python train.py --rope_fraction=1.0 --tie_embeddings=false --parallel_block=false --init_out_by_depth=true --warmup_steps=591
Each number is 200 + 20 x the weight over its row's rms, rounded and kept within 0 to 999. Layers, rows and columns count from 0. The size before them is the row's rms in percent of the matrix's.

# k: layer 11 attention key, 64x160, rms 0.153, rows 41-54, columns 80-159
# q: layer 11 attention query, 128x160, rms 0.178, rows 42-54,106-118, columns 80-159
k41,095,173,232,215,189,185,205,193,198,209,192,208,217,206,236,165,216,181,207,219,197,185,172,192,192,184,207,219,180,226,215,209,194,217,206,194,236,185,200,195,190,200,214,180,212,202,199,199,239,192,215,185,210,204,190,195,228,241,220,184,193,204,213,194,206,179,197,204,218,180,210,185,216,179,184,212,175,183,215,221,248
q42,076,186,207,206,171,202,207,208,186,205,220,216,200,190,210,247,218,222,189,171,217,195,174,204,234,169,191,208,204,185,182,193,179,182,181,173,183,185,185,183,216,181,186,216,236,192,207,203,156,179,196,206,220,221,215,195,194,201,240,208,197,182,190,174,169,201,174,208,213,183,192,228,162,227,214,206,189,210,212,205,194
q106,078,207,237,192,192,207,185,214,166,184,187,173,195,201,213,218,209,211,174,189,204,227,210,198,193,243,197,202,150,205,182,185,217,176,216,188,185,230,215,206,194,169,192,210,206,205,215,212,177,230,186,211,202,203,224,242,193,221,176,210,220,191,181,211,150,176,208,207,208,194,198,192,179,208,235,171,210,185,221,215,225
k42,087,217,235,184,191,226,218,171,239,222,193,205,208,218,214,166,214,192,219,182,192,201,235,201,201,210,213,181,212,204,224,209,189,179,192,216,226,209,169,223,185,212,192,208,199,208,213,167,202,214,207,195,197,197,197,221,177,213,205,182,172,197,216,247,184,193,173,205,172,212,174,184,194,186,175,190,207,186,193,206,234
q43,061,207,214,169,176,198,170,167,204,193,192,204,207,183,185,209,197,223,196,213,218,213,159,234,229,208,214,179,202,220,190,190,214,216,207,178,188,206,195,223,205,202,171,158,190,190,217,205,200,206,182,191,195,185,241,187,168,250,183,186,214,212,201,199,227,177,226,208,205,193,219,185,199,213,191,194,169,181,201,220,213
q107,064,233,193,177,195,224,164,187,224,194,202,205,194,199,185,224,179,202,188,205,218,247,180,222,202,199,187,145,208,225,173,145,198,219,209,177,166,207,223,187,193,198,189,200,213,201,224,200,194,213,191,224,166,189,198,194,187,242,180,202,204,164,192,227,200,185,222,223,214,205,199,184,206,227,222,177,208,194,217,237,199
k43,113,249,207,189,212,220,205,190,193,206,244,194,201,214,182,204,206,173,187,197,193,228,195,215,191,214,209,139,195,204,195,185,185,195,216,230,204,211,220,199,211,211,192,174,175,191,189,195,215,156,214,222,192,169,186,204,178,189,151,197,194,209,189,217,206,189,212,202,198,218,176,195,200,214,222,193,201,209,180,190,197
q44,091,215,154,215,197,193,175,228,179,222,202,214,233,217,207,239,203,225,247,166,210,227,197,209,195,184,191,174,205,224,203,183,247,211,214,206,185,217,236,225,204,203,211,204,201,221,204,226,176,187,192,195,225,216,174,187,215,199,182,178,212,175,192,186,176,219,220,216,164,206,189,239,156,223,204,204,198,182,228,188,197
q108,077,220,169,172,191,197,221,184,204,206,194,167,171,251,192,187,196,214,182,192,180,192,228,195,194,237,210,168,211,192,198,191,205,204,199,207,211,207,209,218,201,185,217,224,174,175,156,180,200,205,219,186,199,200,203,186,207,188,193,184,199,233,206,241,184,190,172,194,203,244,192,171,174,199,202,196,176,231,194,215,192
k44,102,235,200,194,200,164,224,204,200,201,210,192,222,228,191,208,221,197,224,218,165,195,197,217,213,200,195,172,210,226,216,209,187,241,226,215,196,186,217,243,208,216,215,183,234,173,209,228,197,177,204,182,223,195,185,221,201,218,196,217,219,176,189,163,206,212,193,213,143,189,184,183,215,205,195,188,226,231,195,172,214
q45,082,195,220,241,203,214,202,224,183,182,199,202,173,202,217,201,184,183,184,182,217,189,197,159,194,173,214,230,184,187,171,161,183,210,214,226,264,188,211,191,209,217,196,195,220,214,155,246,190,206,235,210,219,237,236,213,194,198,192,216,189,186,211,180,186,190,217,215,227,197,223,224,185,215,206,186,188,206,213,191,236
q109,074,161,198,223,212,184,234,193,188,189,202,203,202,239,172,195,215,191,202,180,181,201,188,195,171,180,199,242,204,182,203,210,215,195,205,218,203,178,207,190,197,225,190,211,201,206,198,201,186,203,179,225,220,239,192,212,199,145,262,233,171,204,218,162,185,200,180,189,195,211,189,222,206,167,177,227,189,168,184,192,214
k45,117,200,213,206,167,179,190,234,181,191,194,221,181,171,217,194,190,204,204,194,218,202,186,192,223,206,196,251,190,210,202,196,215,224,201,228,214,192,169,181,192,207,222,207,177,230,190,205,211,191,193,205,192,225,203,206,197,215,228,192,193,231,214,209,193,181,211,206,224,180,211,216,194,189,179,218,185,209,215,176,193
q46,064,179,211,225,205,179,211,237,202,190,206,185,215,197,213,210,213,166,202,178,196,232,201,175,192,188,190,231,207,211,202,188,195,210,204,224,225,185,197,175,219,160,244,208,237,191,174,206,182,188,219,206,207,226,206,221,226,204,167,218,185,189,195,166,168,191,190,206,217,200,207,212,187,160,187,204,227,213,208,207,172
q110,076,184,196,198,223,181,210,241,206,210,198,194,191,205,236,205,200,176,212,179,194,230,218,192,174,185,186,208,223,233,250,175,199,211,207,178,199,183,199,186,202,150,219,228,226,199,217,197,200,176,213,190,198,233,215,161,235,228,171,223,208,190,205,191,211,205,205,205,212,222,228,186,167,191,199,179,201,245,193,223,201
k46,100,161,216,207,190,182,211,217,192,223,169,203,225,178,245,195,174,210,229,205,206,168,190,190,231,173,223,235,205,203,229,202,220,222,210,183,211,185,203,225,221,201,162,193,246,183,209,203,202,229,194,184,237,206,227,204,216,216,221,201,209,194,211,197,198,216,190,183,206,228,217,185,206,195,170,210,213,199,192,205,216
q47,082,180,203,201,192,191,205,160,208,208,230,187,215,198,188,190,166,188,184,222,222,211,179,183,178,198,167,196,237,241,208,210,224,193,173,168,192,182,203,195,182,212,184,197,220,251,230,178,184,237,175,218,173,221,228,180,229,194,199,211,185,222,202,229,202,206,214,215,187,214,183,190,196,186,223,181,218,217,183,266,176
q111,105,224,203,205,177,173,169,165,189,195,195,181,189,197,179,212,178,219,172,218,181,220,213,200,192,266,194,167,192,202,211,220,201,195,163,207,232,247,211,200,177,193,188,197,188,245,199,184,185,233,201,202,205,198,192,182,246,230,171,211,183,187,189,202,168,160,210,192,194,222,165,212,190,186,187,204,205,192,189,217,205
k47,092,168,195,192,210,189,184,167,227,225,211,172,191,228,183,195,212,195,184,189,199,201,160,195,187,227,172,200,185,201,205,222,169,190,212,173,164,190,187,191,187,198,200,177,188,192,238,178,202,196,199,191,210,184,173,182,202,184,204,200,187,239,216,198,222,193,235,147,182,224,223,171,214,204,189,189,185,170,187,229,205
q48,081,195,170,219,221,188,204,251,182,178,185,202,237,206,238,177,187,196,261,191,174,225,155,205,171,200,190,191,227,212,206,177,206,241,206,225,209,206,205,178,219,205,208,210,203,223,192,180,175,181,206,239,191,209,208,203,221,204,156,197,179,163,183,198,184,181,232,222,186,210,192,222,177,199,188,178,237,214,237,214,203
q112,081,195,219,206,201,208,214,207,229,218,214,219,236,219,204,224,195,217,208,214,169,224,198,227,176,207,207,171,217,196,195,161,192,237,222,202,196,159,224,196,190,210,178,186,251,181,200,190,201,206,180,221,230,199,184,208,198,209,196,211,183,170,218,182,212,182,220,210,175,203,178,189,212,192,211,201,229,193,202,184,195
k48,091,209,201,184,191,174,179,192,199,177,195,180,227,170,221,216,184,232,214,224,207,196,172,179,209,193,195,197,202,239,237,208,236,227,193,186,178,219,197,240,229,221,185,166,186,190,179,237,203,169,190,191,175,196,210,219,231,230,206,170,221,199,183,157,181,201,218,213,178,210,190,178,204,226,202,193,217,228,199,221,224
q49,080,191,193,184,207,204,180,208,195,221,187,189,203,214,213,201,215,244,233,204,191,145,232,208,190,218,184,212,203,212,194,215,248,234,221,186,177,197,207,220,195,211,182,187,235,179,260,204,177,217,176,194,230,179,214,163,172,156,215,189,203,202,205,176,170,214,205,205,184,224,188,183,210,173,183,189,213,208,189,219,204
q113,095,184,214,188,205,203,192,227,225,221,211,200,206,190,201,184,204,183,221,182,248,195,214,203,152,199,190,250,227,255,191,182,200,239,218,202,203,173,211,211,212,203,211,200,232,175,198,207,179,182,192,232,207,228,234,190,192,196,187,234,201,206,221,177,201,177,225,196,186,221,204,168,183,178,162,173,240,178,193,205,232
k49,097,170,196,202,190,213,201,236,208,178,153,187,180,206,203,206,192,179,209,151,226,210,203,185,180,210,205,234,153,177,229,191,228,204,195,201,164,196,215,182,164,190,178,216,191,223,211,166,178,212,194,211,190,237,229,201,197,200,201,189,199,189,210,223,184,184,214,214,167,216,197,210,200,194,187,221,206,181,191,237,203
q50,094,205,233,202,194,228,234,199,219,187,197,200,180,227,158,188,198,216,185,218,210,216,192,224,181,200,215,174,211,199,213,210,217,219,204,213,181,196,199,205,209,236,178,221,190,199,205,199,199,164,214,249,198,182,196,175,196,198,211,179,229,174,222,195,175,180,194,202,169,202,221,197,165,183,220,197,221,176,186,214,212
q114,101,226,179,191,222,201,192,203,137,195,218,159,181,211,216,199,206,203,206,196,198,196,185,231,194,235,184,182,208,218,215,219,227,205,200,231,196,243,195,236,208,207,188,199,174,162,165,211,200,177,220,188,219,186,217,204,204,176,186,193,199,192,165,193,182,194,195,213,152,233,185,186,199,164,194,150,202,229,164,187,180
k50,102,227,181,189,195,200,216,178,213,220,196,211,206,197,181,187,216,164,194,208,195,187,216,176,189,208,194,182,202,183,206,226,219,177,184,196,212,161,191,213,193,182,200,199,210,179,197,159,216,188,188,186,201,186,184,203,191,197,191,180,197,234,216,167,196,196,225,197,202,223,190,186,208,223,207,204,206,208,205,203,206
q51,091,198,202,210,183,167,207,223,209,198,197,225,237,210,199,209,190,193,196,189,195,226,208,215,192,204,191,187,199,232,222,213,173,210,203,197,169,216,217,190,185,180,182,244,230,179,202,170,220,189,163,210,227,207,220,154,225,215,185,218,213,177,221,176,198,184,210,198,167,210,158,211,173,184,202,177,190,190,179,224,213
q115,083,180,205,201,172,178,184,219,219,191,199,234,178,188,198,205,175,223,200,195,219,210,205,209,209,227,206,174,242,233,224,187,121,198,181,183,191,202,211,174,184,176,196,219,247,203,171,206,214,235,193,200,195,212,230,170,197,229,196,180,203,188,175,176,185,164,192,202,202,177,185,170,200,177,188,191,191,209,241,197,242
k51,112,160,213,198,205,179,181,157,193,224,216,224,214,199,221,212,194,211,204,159,202,200,204,165,183,216,199,239,205,201,218,216,238,178,192,183,193,219,185,217,191,201,196,207,201,202,205,176,172,181,164,192,184,199,197,193,206,210,201,183,232,161,216,202,198,241,178,166,178,217,203,169,191,207,173,176,194,216,169,183,220
q52,101,181,198,204,179,206,171,200,179,200,206,238,179,189,209,197,195,262,226,195,194,215,206,187,221,194,188,208,182,190,196,200,217,199,188,178,201,187,187,186,188,183,179,180,224,244,224,198,216,220,189,178,203,224,209,169,235,209,235,208,216,155,222,211,184,209,170,180,204,219,196,205,188,244,168,211,146,179,246,210,211
q116,117,211,190,213,221,195,199,192,185,204,186,177,164,210,212,198,141,199,180,171,202,180,181,167,245,192,208,218,206,189,204,183,226,198,226,198,204,175,180,181,191,227,188,198,200,193,202,197,194,248,207,187,209,210,188,232,192,142,181,243,199,239,180,174,200,214,202,203,245,193,240,212,217,201,218,191,187,210,186,203,198
k52,123,180,189,203,190,205,193,186,189,202,241,216,219,169,207,192,249,228,200,211,202,221,193,219,233,252,203,199,188,197,236,209,174,191,218,185,170,179,166,221,184,211,208,240,219,196,230,168,189,225,213,195,208,163,175,191,195,197,251,184,193,189,180,192,185,204,179,236,190,199,171,202,193,224,189,178,216,239,177,228,205
q53,096,178,172,208,223,215,188,199,226,225,227,210,162,194,205,213,200,177,149,199,214,234,192,170,206,196,216,215,203,213,211,183,241,212,180,219,200,192,213,187,184,213,153,206,215,214,185,210,218,229,238,208,197,185,193,190,173,221,166,203,173,193,201,215,201,198,150,169,226,193,191,187,218,196,226,209,209,197,200,217,185
q117,127,187,184,198,204,195,161,217,208,200,172,222,205,177,191,194,164,226,193,175,234,196,184,199,220,183,199,234,226,203,216,183,213,220,230,205,180,173,200,175,207,197,220,225,220,217,220,186,164,233,163,208,186,225,214,187,184,184,203,215,216,219,186,174,169,198,192,197,201,194,212,187,195,212,186,210,210,179,186,197,216
k53,111,197,166,201,193,189,236,198,225,209,219,177,189,182,227,156,179,197,199,227,173,209,211,220,185,220,212,222,201,213,196,177,199,174,200,198,168,196,194,204,203,193,198,193,179,177,217,186,199,207,206,217,238,205,213,176,223,189,209,163,174,201,193,218,169,229,193,186,189,215,191,191,205,183,188,178,228,206,226,202,208
q54,136,180,235,206,185,222,204,210,201,219,195,206,178,181,215,214,203,240,219,197,202,187,215,204,242,203,195,222,160,186,182,238,184,198,194,162,177,175,205,167,186,184,187,197,221,205,240,183,187,220,217,198,201,183,206,241,216,199,233,198,200,184,198,204,200,225,229,190,237,179,228,206,199,239,189,209,162,198,224,213,166
q118,195,208,184,210,175,159,193,174,190,211,167,186,215,211,195,202,194,244,189,194,181,196,217,185,191,226,183,180,221,221,194,220,201,190,192,188,176,212,198,206,154,190,209,223,188,239,208,185,192,238,133,224,176,200,202,180,248,189,222,220,223,206,178,207,209,216,167,189,172,205,170,197,169,179,191,237,211,188,212,202,195
k54,119,154,197,207,199,227,204,181,182,214,200,202,206,189,165,151,242,197,178,215,186,185,188,183,212,222,207,206,193,207,210,187,191,183,212,185,219,177,231,143,228,239,207,225,190,196,214,199,216,207,205,215,201,208,168,201,174,184,213,242,181,192,194,229,201,202,152,198,187,205,216,156,214,234,173,204,223,207,207,199,198